{
  "num_attention_heads": 10,
  "num_key_value_heads": 10,
  "head_dim": 64,
  "intermediate_size": 1792,
  "norm_eps": 1e-06,
  "positions": "alibi",
  "attn_scale": 0.125,
  "tie_word_embeddings": true,
  "init_std_up": 0.0216,
  "learning_rate": 0.000642,
  "lr_head": 0.00846,
  "warmup_steps": 316,
  "z_loss": 1e-05,
  "max_steps": 4425
}
Each number is 128 + 32 x the weight over its row's rms, rounded and kept within 0 to 255. Layers, rows and columns count from 0. Numbers have three digits each. The size before them is the row's rms in percent of the matrix's.

# layer 2 MLP up, 1792x448, rms 0.0268, rows 1777-1791, columns 0-111
105:124121084107114140075162131186169135152144133140111128126140134095104092118127086122146127161176112131155140101110155156157104114110144119105156113131159176114116130090099125180100097160160135172143091124225145149118105203102147150174130091131144152138130141099114127142099105103142083135122127107116141143070104124180106135095164143123
098:182130130105175104129145158150093095066187062153139126143149129124099059133113147157121140170100131086109144095119106079131097168156143193095138076103120107120110126147192145128179111205123114119153121114166132114133143227140151135060131130149098122075114100145119149107118138109144090106120159046109113134170148142089128103118166113129
109:134137138131122149158079102100186068109127183132172129143110124123157121138099135133113143096110096100121125076092132138176121134143174151097161105077138102102122164186162157102082120070174096104142062124127106117124193154138149180110179188146145220084145197132110177117071137139117091184131130042075151147145108113106156125130210128103
111:165111115114092097103150087108083125145192122095139107115146172082114146096135147172132101116135062160144216105185141157143162097108153140132187133165094140073119130108122126143104158184105129168179095118169091095098131172141094147152104108098137123131137153073128109160168060143087080113154104033117118115099148117127060106095117089128
101:095139154133163140075076076121152113126140161132119145133107123108103123115089098149127117075085114015111130159124142094148157168104126129125103117184091086159163171179124046066102160177138091094085113100161148092118103168185112153111114157136102134162089130128158131182088109169089122120193109117087172140113131140087112152143115091062
108:121171087082147131140140162083156148186115136178123178120147189124124132117099187143115133147188167144157148082194107163106078155128170159122159113140049150105118223130083130074110158118122147119104118160177088129036161119136060113116100194134165172142110084089110127199115138089155153139216107085081119146170138152074104119128156128075
104:157156153153134139157102107117092083099140149141198169174148165096118115131151147106163121042168111110118139110205083174112149128095136112117159175118120073100149182153093096087153151127078125172144138144149124074137128193146133119097141178121115191104154104120178080112097119135147126138178182050128103125160130164097143163171141094126
103:114129124160142106109150058074110117105182084123163173088143206106152150119082135105099116145138036097131121119122156141159125133151150112114114106151090133135159179126111154056163124135137153128117070126133107171130086132130165109106101126141062171116173171170095076114134130185119139181133132113103103150145150202113176101127138176102
099:184182142127129147105112081146148076096129105125150177139104105131173129137079140115127143057039103091095111093123147115135130041146196111100163162107119085133118115150105166097148061159094140132144089096139149105120113155136085185136129155174134153123107092189093155073150113191105146095105172168124101111178105180144155077072109097147
101:176197143152126126099100137150136178102079098137150145075137163121116176121055122128166104151105126106181147070100080104192066098153147083102120085074160097132106163058141124161091169133095168117111123079145064140115141091122119150099101179149159135198161156143107127120109082166047098101147120184084141098133178144166139076116093165138
114:103119104119114149103121101153140063102155127117165148143083164103120127095097117157100142142066107065164133156143135102167134158179163120033129074174133125099133150160130119124112111162132135135109142155140108089076120121181124141117112145123097092076112138158136214149108104173127157188121136125058170129076131162092116115105142078076
106:189156158174119084131114086168126142115120163138137116106180137104118096193151171124087093088097108110138159130159167116160111157168127163141144097157103129127159157129147130108156094185100090150180114092126073101137109160164186146207096135191065130151114125140139127177109140144132169110077183091085212120067095103178113104119163136123
107:070092167136141124156131159114133149143124113153163077143144151101144073114128114095080153102110089121152138116155105104149087141182111109137116055137071136112109138093082143114137084144118102126118100129103045138133155121134142157206085153142122156058119178134109147164141105163141145135101160083119108156079146076088141188175174116112
100:210107133132162128128164155137103100160109104177137137120116146059119124090132125112139181135192119106137184066160120129119090165201154159124183123158099113079192157127061107134147152106118141112107133151145092142095077148115091126178044108108092119105080135158112086099136066123126144134161080076137111136106113147123145175157152145166
095:188101122142138106132142141220103151158081174158132170140126158103224132109157121126103122100162143102126126153149172144137089111191123110050128137157138175143100167089134149115122133169099200148146138104102130150135184140111093126178115129115071151133155092190088104118141095137134159120108109157136120102095114164126105104163155107097
# layer 2 MLP down (transposed), 1792x448, rms 0.0152, rows 1777-1791, columns 0-111
117:127117114110133139180134163115123131089129131168125102057138135153104067060143085100069140096153100096133085086201123123178169110088142096125096102138078145101083123092136119159118153094136143159101085124122089090149162070134130171106148150136138129152161119145073173154098131153143117161162151121208133098142129138185156117147158169157
101:099169116095190105119142142129124097118146164166118120158138118049130128079125055131134132196136105178155154109075131138116130061154117105093112132134110159161128058055152136183120115131092126156135146137067172137195103101104129130061135101095133127134121181120128134141111115114114156092141155158128180164141064164092139143090132127106
098:071118170198153123150116149157141095141133126088139115089095176220142147086104141135145113068140173085107154116134107071119136126146123114127124138100123110180137198129099133090054052117107160088169096131157098180124155136112156218109148154103153154131192173115098156148097147140054132154162096114062118114251105130133147084145135127138
105:170123130103110104128167163095159116151112151120126113190186102110129113141131128124203092121125132146090102036142127127108134089146152075131208107124107160161118126122112075197121142150132107174109115124054100180139123142099092145109132118091168130106131049134129112156162125165101086130103136107081079101121150123122110152126152112123
115:123137097082108134103117177164205089132146092143138115111103155163124046169087116138131153098124085101034156139089076150153123146127144137098092129096132164187139111110181083150159140101139060129134158121093111115084157163136118135123148137119123140173145145123094145135127108145161096163119116149136054206197109117122156064046121079098
090:161120116140113134121142114183188102133156132056137098117063173201112105139094132103159116080193098089150167153165077112137135179130142139103116119132102105136088139110138149125114150151134140102200085185114071100114169077169173168086106099146135059118098093163117114128174082130109070147122118136093129101052151096098097133125143099101
099:133140156143102140182127136124136095146156131192143142135110080126112120156130127109132077112146152124121116139155106115072154150138168136129109114121173118150136085136167154091117113093102117137136115172193130078156109083152187126185164143131154154134118097137076103130082127169127124129109088165169170129119127153067177150119100138192
100:169174098115089064091126121159113111065116082131125115132088154118162107114081135170142130127163135177144107169131147079069098105163139113143128161131104114177146129187135113152105098125122124118150192144127020142093106129117101113160128152163147149132107079111115117094147088124093173114205089200118082168092137186120161155100133120073
085:128129150063112206161101088178106162134133230177129163111136139104153118119147080150181133106125137090123059097114144107169153153098142161097146159080119134165114139057103188183089114146169082130126127149093074108124073115125161141165146120105095093102178148140161142136124151160145090140138130135147044087158134092131137124124088169145
098:098225129139111108119119140132092070176087188087096161143145158049099138108144114149138121116120125132120084101097160115133104082150136125114120087143143113105111081147105210101175137146084127108166093119134128196107121088118100137159138142128110172140131130121145106155137104071136117079186175134130139100153120140116079049137065122137
121:185074149096116214116172042143118089176146156145132149164117167094134092051141119165103139187147122073144155106161176176125100129095094064061094077124112145195177148159124154137095097185089148145157098124166119137141107143129110116119099099107152129187051148125138107162131147154093151129127142184168137160124096089124109153118137100134
119:164118076117141120146102072088144088065147136196110162161207091147145133161144150131083155136130120184149101169142150117147139135114138064132110138172132136151126169154113137108108128105142104096142122118103122131172103079093157160105117131156109090070089046128169120142132120088125123147085065107183109168095100134132108153099099114086
116:118124178153173123143094040113115091204094169168088174122179083163138100088052154121102154106119137151130141070173115163167077142063093088168105093164102157140070079134102130141103215079136179084083058115039131161142156122128092153164158139119154125171055123093097087136101146156156169098079157134166136051135141147137119143131176146144
100:106137178078125139129156122088156152164150069130112176126072161143106092107173105132200138153126125139112110157116132178075120127109098059100130191088165146161055103177147099148147092092136157161121165150138074137170180115134157115131069110080150100153126167097146154148128115138100125090096115121171124122082149122140168160053149143195
091:110143139098092183140139159111090172140139132190157136128103114171106160098165143129145115170176081164132130116067131126100165152118124099129167110091115134143207137129160159110145126167116104159115126105054164077107103123073118118079110075135093123106070124088133090176145042123085138074123156182134115138129140102078160173097112154127